config.yaml
n_layer: 8
d_model: 160
n_head: 5
n_kv_head: 5
head_dim: 32
d_mlp: 640
vocab_size: 864
activation: "tanh_gelu"
norm: "layernorm"
norm_place: "pre"
norm_eps: 1e-06
positions: "learned"
qk_norm: false
attn_scale: 0.177
bias: "all"
tie_embeddings: true
parallel_block: false
init: "normal"
init_std_qkv: 0.0395
init_std_o: 0.00984
init_std_up: 0.0395
init_std_down: 0.00984
optimizer: "soap_variant"
lr: 0.00723
beta1: 0.95
beta2: 0.95
weight_decay: 0.035
lr_head: 0.00385
warmup_steps: 200
schedule: "wsd"
decay_fraction: 0.492
decay_shape: "linear"
final_lr_fraction: 0.0
batch_tokens: [16384, 32768]
seq_len: 1024
doc_mask: true
train_tokens: 101400000
steps: 4268
dataset: "wikipedia_en"
Each number is 500 + 40 x the weight over the matrix's rms, rounded and kept within 0 to 999. Layers, rows and columns count from 0. Numbers have three digits each.

# layer 3 MLP down (transposed), 640x160, rms 0.269, rows 115-155, columns 0-79
407397526537523509449484532568500459533504482526436474526514515399472516507484469470551473508576453500577502498499481526519532459498533555505504569493457580473450519518470495537513519519350435512538481559571461544493474449492473548505538498
515510493499447506446536400491529510527453510507474502507518511439447529450541555432453521486507515485493479499519500484501507468503522549528538503471496480626493559528440536463521459524504488458515509555505491477507513541541510539498488483
456561496414518488559477542463518457491509461552496510450509515532500464464569458509484551497523535561491503551494517479506494515499463483479465529494530491486491476403550548497538537505542521549433553467512418535474433608467532533424533520
477472478513442490469560515471502478481486512495484494461451542580402448517557465434590514517464469463517522521500597537471445465497537471443497479527450524524483507512496510467526545523521442477382568461479526441495461540522535552546521572
501507523556551504512444522541415579504573443545447499447512531549479497488473494526501557537558471453530587538551396549432483520501546496477475456462591507496470500395460574505503462464480519460485529511433506500538483541462545468438523515
532533514518476380461482411427590495470484459446423460468522563523456486526453528528513496531510512489533528553504503460534507531496476488543528479514511416527525525535459557477524544496509496432472486472483489554544501469457489579493534518
534418522529480536418498507525501477501517374537513589523561507538458556467448524507584468473525462479478543538528527530498445492561511545465444553466497451540417456428562499464526483472486544517472418475558503504468518401506548508533513493
478492503559492497502524515471446496428521495520432502506488504495497496501478477554461466495522517504480551471489459470524482548488513542490530521480477495451526510555511508526509580527538531509520465460471490507466444462484557465436501539
504468530471523547506496493499420495463509427521503573476496503549554462460539504534543427520526471438481559538475538477443495437474468514473444464530498467519456563439504485461458511473503513478501486494578527507463502485508459477478494486
459514479494583477509517507454505435520579500520499557518484500463421488523518412428507499554433553486495550527537506491506495445498547516565543556482509502479519505429443522499499514506514508490396513554436459455483541502474477507534598421
455448473492439536539492475565442443492462544500453507488504496492504550508541497514506514609461391488493528457473530544576468452525564476465518475454495498484423513502501490528586554523468512469571547513454455467534555492570564558473482488
470495502411448477551482516452479428565480521471467525486420514479511457544545449570487516446441477455588493507501558493566511485509548504489505523419435511453501441510484522475489522494527461499467485447496513535488444572431471494494512498
480523509527504434440534497481491532470496455440522586473551512519475477507494462423495456575467512519531521506530455490471559459511561534535525493541518434518567539500503536500449452467522493476476475511550559540501483517523503589499440516
526501582500497520534505457481511593571497510550488477428564522458554583449465593473582555527489479496539478492457504525463536459535457455530442504523550465453429550537504450413464515501448454499539462509627525587534473493473524446427499417
576543482470510527552498507550428522503498492603423480413501441484510495482482425605526459481425442462526511474577567580417469541620445573436548537464505510534557584505475473455534520581466431514514487466468462514468527476440519467515484464
559452500506441512449511529582465497519511485481504518474492521528531560463534530412535524593469507418493511481467494511499519505521490524475463475456510496469482513488523564467510507531495543468449496483552477487497512473489501428534520475
502582567563565510565558546473506494478454470558529531528576545348462542562535472409465525535500564563578486502558440555597504526479501463474494452494560485507478538540431528581559540485454497462480503546501480408508545431536563518507499459
408572484415533547463522517472487522503471501520476445495516488454516500547449406497528466534489529484535497541546559517517454509551506540557497572512530492475542535491446455534555616518488456510555435468525456504483513479527467510523519390
500441447441505472464492523539545427504463495513459464522500490470490546504498528467490467491492514512489456503488491500469511498484553502492547541517476455526521467521545445533473486465430553537485500585520500475519506493440526499499484458
544496493532543468552514546522502455482475502424515509498422457536520490521496476508512537514394520410468546487519541484478514477510521486492535530501480486519500455499569465513488534472524487573448558449467572481546500513461517494468606575
439552451549490516433463511538493548547402446484544534484484501538547466554480484468487516500537475528489545540625537503484507564534500502475491451450511517489487514479453472455478560475509536468533503499483494493513535461474549529434544457
519506442476560513455511470490487487471480471469523485537552503456522560451527535476561541455465496490466575530563543498434481548443390508533568439523555507476519476472461584491481416451497484478472437524459541479484479546470500496526510512
466452521549451481496471559531458525494497485511510522476418530456545506535431564478493498477498459488513515538538525438480496465476467512463492508478480454453501542483427537462500473488480468500453520465483489486508480502520474442561502454
494491516498471477495515470467516521467458432552495473548528513492506512548522481519418510522511550502540572542494497511409539513516475526439416545518543543516541520473495515477487474498533501528463541509451510513523527489437532512479505550
466544537464473510482464424515475492495500472508492494597409486471573520473534492530578580523470497500478584503548544487524460438470467498507487505485462393511560450468532525501520495469531478536479515462602462462452536493473553472511434526
484519546469511518495553499512523491483496529554495490512538531517440473514554549423561458527482500467478507528463589527492520539509485532481536471442511531479500554514518479548484530481561567507484500485558558534542538474474517450541523499
553457471493497503504470471508553471445543492518550552506528463520405464490423499531502483520563506468426501489509449492482549504498512530535493529460478484493522487476475515522380514572454485539447494522561437413432444566488577442515511469
520482573502519510420540457504528552507505486517462465463536519511443536469557502577496599526511529587521531509540478475497498455459517528469503509536487577458540477555439466448470533528544441430380452452472530485473504530551465510485493488
430527450464497417481486524484522493474464497483561553453570506505516539488457503448470492518480461494506455490469538453528488474578517500497521566546516473498518513529418508490520493497506495500478547485532529522578501502465537521518481461
552523458521506497455435409477484535473484480563516470485487481485512526551530501474398513524513506590493392561467566541575577525496571485485505466474489550522553531448508487510535547458455529491557444481500514471466495537458493477490472512
487519454489506471545588491499403504566504571534417517510496513454489431474556443476567452496409562479547520435471490548502529440412500527454454498493485559476458483486459481414497553478497520539453538426448470490462525480448459459435502493
531521547548544543535523543521573511465549476436496473577539449464477442599464490507553523491469513517497469463518516517471452521499486431462448457549469488435501505463571481544472462488503495555521492461504494483523456506489495481408505480
498457437474594565450461490475490573473520530490497474515501490502462566515490482494569530477489484477480501566474457574463501469546477425516479508455539532449476501462511500504560480522508481520439498477572521491510449525451497484460480467
482528468579460428537508478525466558480475503504528553500516499518585523511493537554503528580495567523530421471499486534482482612469525430512466509488534530456508500533547497503530558578494443482470524461421550535459515457565518499449510532
486536589490485433502495567445500446497581477497476496465550359495522496531536468503600476441429539475552456553494555443535437453483464511579541532472496583518544564520467463492501530467486508530549558446417407541446539528418542491600555459
564503448451528469503545562521559467498545467482504512494556519511547505548484551506448534536511449516581491508505490488418453500503495527560437476465461476508471583471500532529502548520547548411454501486575510493516489527427521530536459546
528442467465509509499552518479554521479538531501508492489552520502475533601515460467501521458502419501474462493498538478502522511574477525498479544500486434499535527500493450546500532497468563469490566552500492493520514502466564511509475480
549511563496492483488604570470488525544504548538416512498477550625461462430498455515610513484448491512401496495574566471467441426506529500507525516495520495450537530408527485537476526481489494431533533471453489469543540555500444488494554426
527584570469587451509538494551477488457525505514499521556595470454526465441509492521561460572493480506522523460493535539490501443403461469544540463515562500496553453461452513499494530470453501573489496413514449549511476554492438485528542490
469418519520521438532483505500545524508501537501482516436449496468445520476504545481527478503457456481516457543542509538566514478516506505506514545450447475489477504523503465492544518508444529424452455520586478553555504525492528505512507470
534429528425497497473444421496495506456495512409537497484469531489500491515524546581488441567496478499557433516527484541529584540497468486540491449485498476531488486569471557404496420509468550494586497558481490499446477493544490492564468485
# layer 3 MLP up, 640x160, rms 0.283, rows 116-155, columns 0-79
476484529468501484449547530537518469453465481535526541479503533463486415526547434548495522466428502470556487477502533512435524493501458531548452521574529531427514482498573489495541532481466521473527550529425462514496526535505493431471493420
446495503470410474519497454472488551549397460570477513477521448517499487500583585473488421511517569442485501489508509502520516513468480484489530455485456484475518449499517513512477504504562525497560533510464455442573536571514477530502529503
496569485479524450502492487516515506549512511493579480518506458482406530459531523459462469484507500476537517464533509525469529434484548455476525482463485506483434390419561459515494436524464453521495513552545461474537561536506518506476537534
510636574480513481539454533464479533478493514516504456505527499448543471378475536483484489532457478459416479504559522615473486577562514457454487440490548489523446499473519537384460471477483473540517551542472513556477497540425503473547473530
447541458476463514454455518533566446512533515486536559536467444524537459535575551503453429491478497549589453513555541468505517483502485473464460520423507536526399488530561484456462539477434494529543503547512469443433541493547451479529450497
398494446511509556535516529499474518494486459475572486470499423408476539478542580539468526515484601480482493485465484455501485447506414501493477517563567459523442533591529443457489546544494537506439549519542426582505468497446568487509442518
505452537412518509505493522521510520566572460560496499510450472485457472492548453471509478485531540521510518479450486479533443510506521513470471486465449473511502476478475467512540550536574547458489443569489459555510534502526520528462589528
523427507528484544481489568489499551468595477492504507467505445497435482454449514471499481557553525417450487484546583505534547556506466503513494497555536461440507486498548432468470479451508574542477486585493504577492449474478471520479515580
502607514475470496488515453531503512497472429505506426450481536482448552506496530467492524510519512474541545505511512518465444565478500465481530518411598477533496496501485577550494493490516522498427428505445449462513514467473441526510516509
470463513524532473489498453404476416473406518498520501541506494495449540494505492480552554529529590567551520516507487477420504506534475488513441506546459495515473504477510464505443465519478500486522506489486565502453452512465554459479500497
486545437473479486381509466459542447502516469491484491521509425494549454574618530481526477530481524490492573455453442462465566492504546500414399544496513436480483508566544565498571510541440548428530528466551469484499499441553455494455463489
498547461479440533425445413466443536474420482485536475533460387486498476533514471430438571447550510545466508528548446508464445567547544510513487561453548476491467543503559451500517490481552506465517524473517524490500504442457550531524481500
475446461508515494434496521526549482593503487495470487505419539519489587564471475454509508518550583518504426497424448454484460493474581554557546475459477495581507532510556481496561511570421424440496430491452589474552547491495467498455584429
507495447533495439438476466449475462505516509442471524498500523467587490555465553463476445446484460568449477497462465450477500445527523527515466549444594494563474500491515549470481550480605594573530527482437491437513539444474517453474508424
529507463525548514459446463529531538516492511543477507497481493451511514475512491515504478463488437472533478498524485504497465522531535476553504434540543523425547482497462554491474493487524462498488583498529550544510473509504496504523486496
521526448554563495555511471411498563556413463501501460514410532477543485577488565570442512483553476486553481507557471492501480473506493477473522471449519505572488538509489477485499500476552474482549519428488496558498545523586508539527539530
508562480512498508479515485449534467472494437556485519540468402455564435520530499436589509537454548491533497520481478543566485453478456514487508398509547535516439509486555560567604503600507514536553500513512499452431526508448539491561460536
538521527543471549466517510490476507483485511503501495469468484495533505483511572546460461532515481550496541516561527612539547452570464465528485493536517544483449517469502482525499485458530508486474479512494543447457541488521437516482575490
493532582573527452471536546507563420490526541541444469463513452416495534505521551545495503466432517431503473468526530500471475496464497536478546404511465480476440487463598502557509584521489525457491506527520442470587558546444437496469539532
498535544517495477505513510489510468515477502478459487471492489471481484459550439462524507530518450506503491517519556537479487477551481523414501422484516468476514476452522536447497478511536538476528523550449497548455501448396528466495543494
467522458525504538441486544524516417539524515489456472581490495454548493502448441493422448516500582507537546510479418543532526555547496532513470496478416504440390496456513537541477537478519461495572573472527507455493543510543469465431520529
448574516560526488441549440525452480457485487514479497510496478488466452520592469540504439517495500594575548515434546509459454459539480465536461453542525512519515510542539500503538540519486505487559478464529512515496458470437485524474547550
482537557558575514504536482584442467484470500525513432478511440517505481436493520555483484463393439454484549421434521551549486479478499564522567476460439562464442520538544534502464604504507486485487476442448416532485526562475559494472539554
526464551528556446505439583456509507467484504472513514464479522509456489473529471517450440491501525523536487419440396494456540537541439447534433495523503607527483462527529467459540542498488489540491542603497454540464502503486495528539475511
467515424452457532495494503458497502563456512479514517491457495449534479528485504521471477572514463528540528485520504466511497536507527493554514447466501548454450448528505502505491487495438467421393486473539543476485520480540464544543539478
506479530532488557554519437458448569423535521523497554555511511542508568469478498529486489446486453529478514504571518457498533527437452458504502445496469522563545520506516518516596529436517517437429437514535525479556444596468426489560468480
530489467514384531525517507451466517537497437448500497534508441476523517452540467463517522502486497523434538481450541525474555604485445460510489490493481502540459457436478546505519514497506449524545470506442525495558449560548524554593487508
494517487456520528494503471445494504551526429489538570533494449517486468507481504519632479447502516523500515460498494524505569474455487501506526420477521578523449553481487522454486507496546480484482548489431468517541461502524494462504584543
478495500482478455460490492508479572515484454482526485504551471508491466471541496444504446507480493456505594513523510497513524477498472477445582488477502531533449484442498472514466503509541523448497477505475575474544481455596501548527510475
508552477521456532510479533489467519471506471532491546496419478476440459578507531492442466441476557451522430509534505552501511549500505556540456512498569527548500522537450438538424499519548520528528561512465534382519525453511558530534488533
501465499479463477505506472469530524461487527467508485565456544435497500501576523477496544477510563484492522508394558547461598433551509495524511517575513480560481518501499506520547516406424435466435500479481566481499474464498475560597476491
454478415462557541514509559524489477456460533488500486526472481514534541495490498525505400453450560514536491536456500529412506481525484514504529538513498550514478492412524482533564462463454479482558478481399554478544464537495474476518465494
469513461556420537480474515424457447526523497464476487499514486472485529553519495474424517549510536517531479508521460535544465574459517450518485488468508494514518434523521532434432519549510485567536581468531485512571547555511533525562532547
492461535529473547449502506545476509523534549450505484496513536517552451495484506469531445489485525506427482474481506491441439517442477562534516451477521537509562470459553422515516530528514449544417574530543450546541539486486575496561487559
479460452530467473518540519532497496463515416496570484447497492489474551508514531512514490479463467510474542479556479459547538485519461461519503462461502545479495496524448540498520550539445513482516541543484469510488570465493551480530537552
494473506501406528556476498515489533525474516524442502466453440489531475512453471513464507473563476519481567446453489494462554508521445512460512527451479487535495473465500503544528450508535462547504508513441454502471534553487469462499563497
472462563535501487538479523490570484566539473503528536542456483445526506543527524537527517492548491483469479474440473471543486478488549517499558483497493506479444497564515485496551471522532506581506486480464568580400515550552487456451505449
498471504457545484473426582501557498546481480474462524485489457533511437527571538522470526518488479649528511508467602511448436517543505470439485572509470511478513439497529468525455462535525516514518483518513519543578525471470603502524451588
525442447529471550481525543518535565445520470468399484505509477543498510480489543507507521509471504559543465411541508500527512475508570461522584511488562482450477480546455534520486536563518475453518537446508431515486459420532485500533535448
461437533475497524420498553553460460503452422498525495571492459555485511480512469484437538539488527568485595543455516478507519454530469501461545529446504514409484518485574462545461525546568432522587582504423517478473554528526453456490468496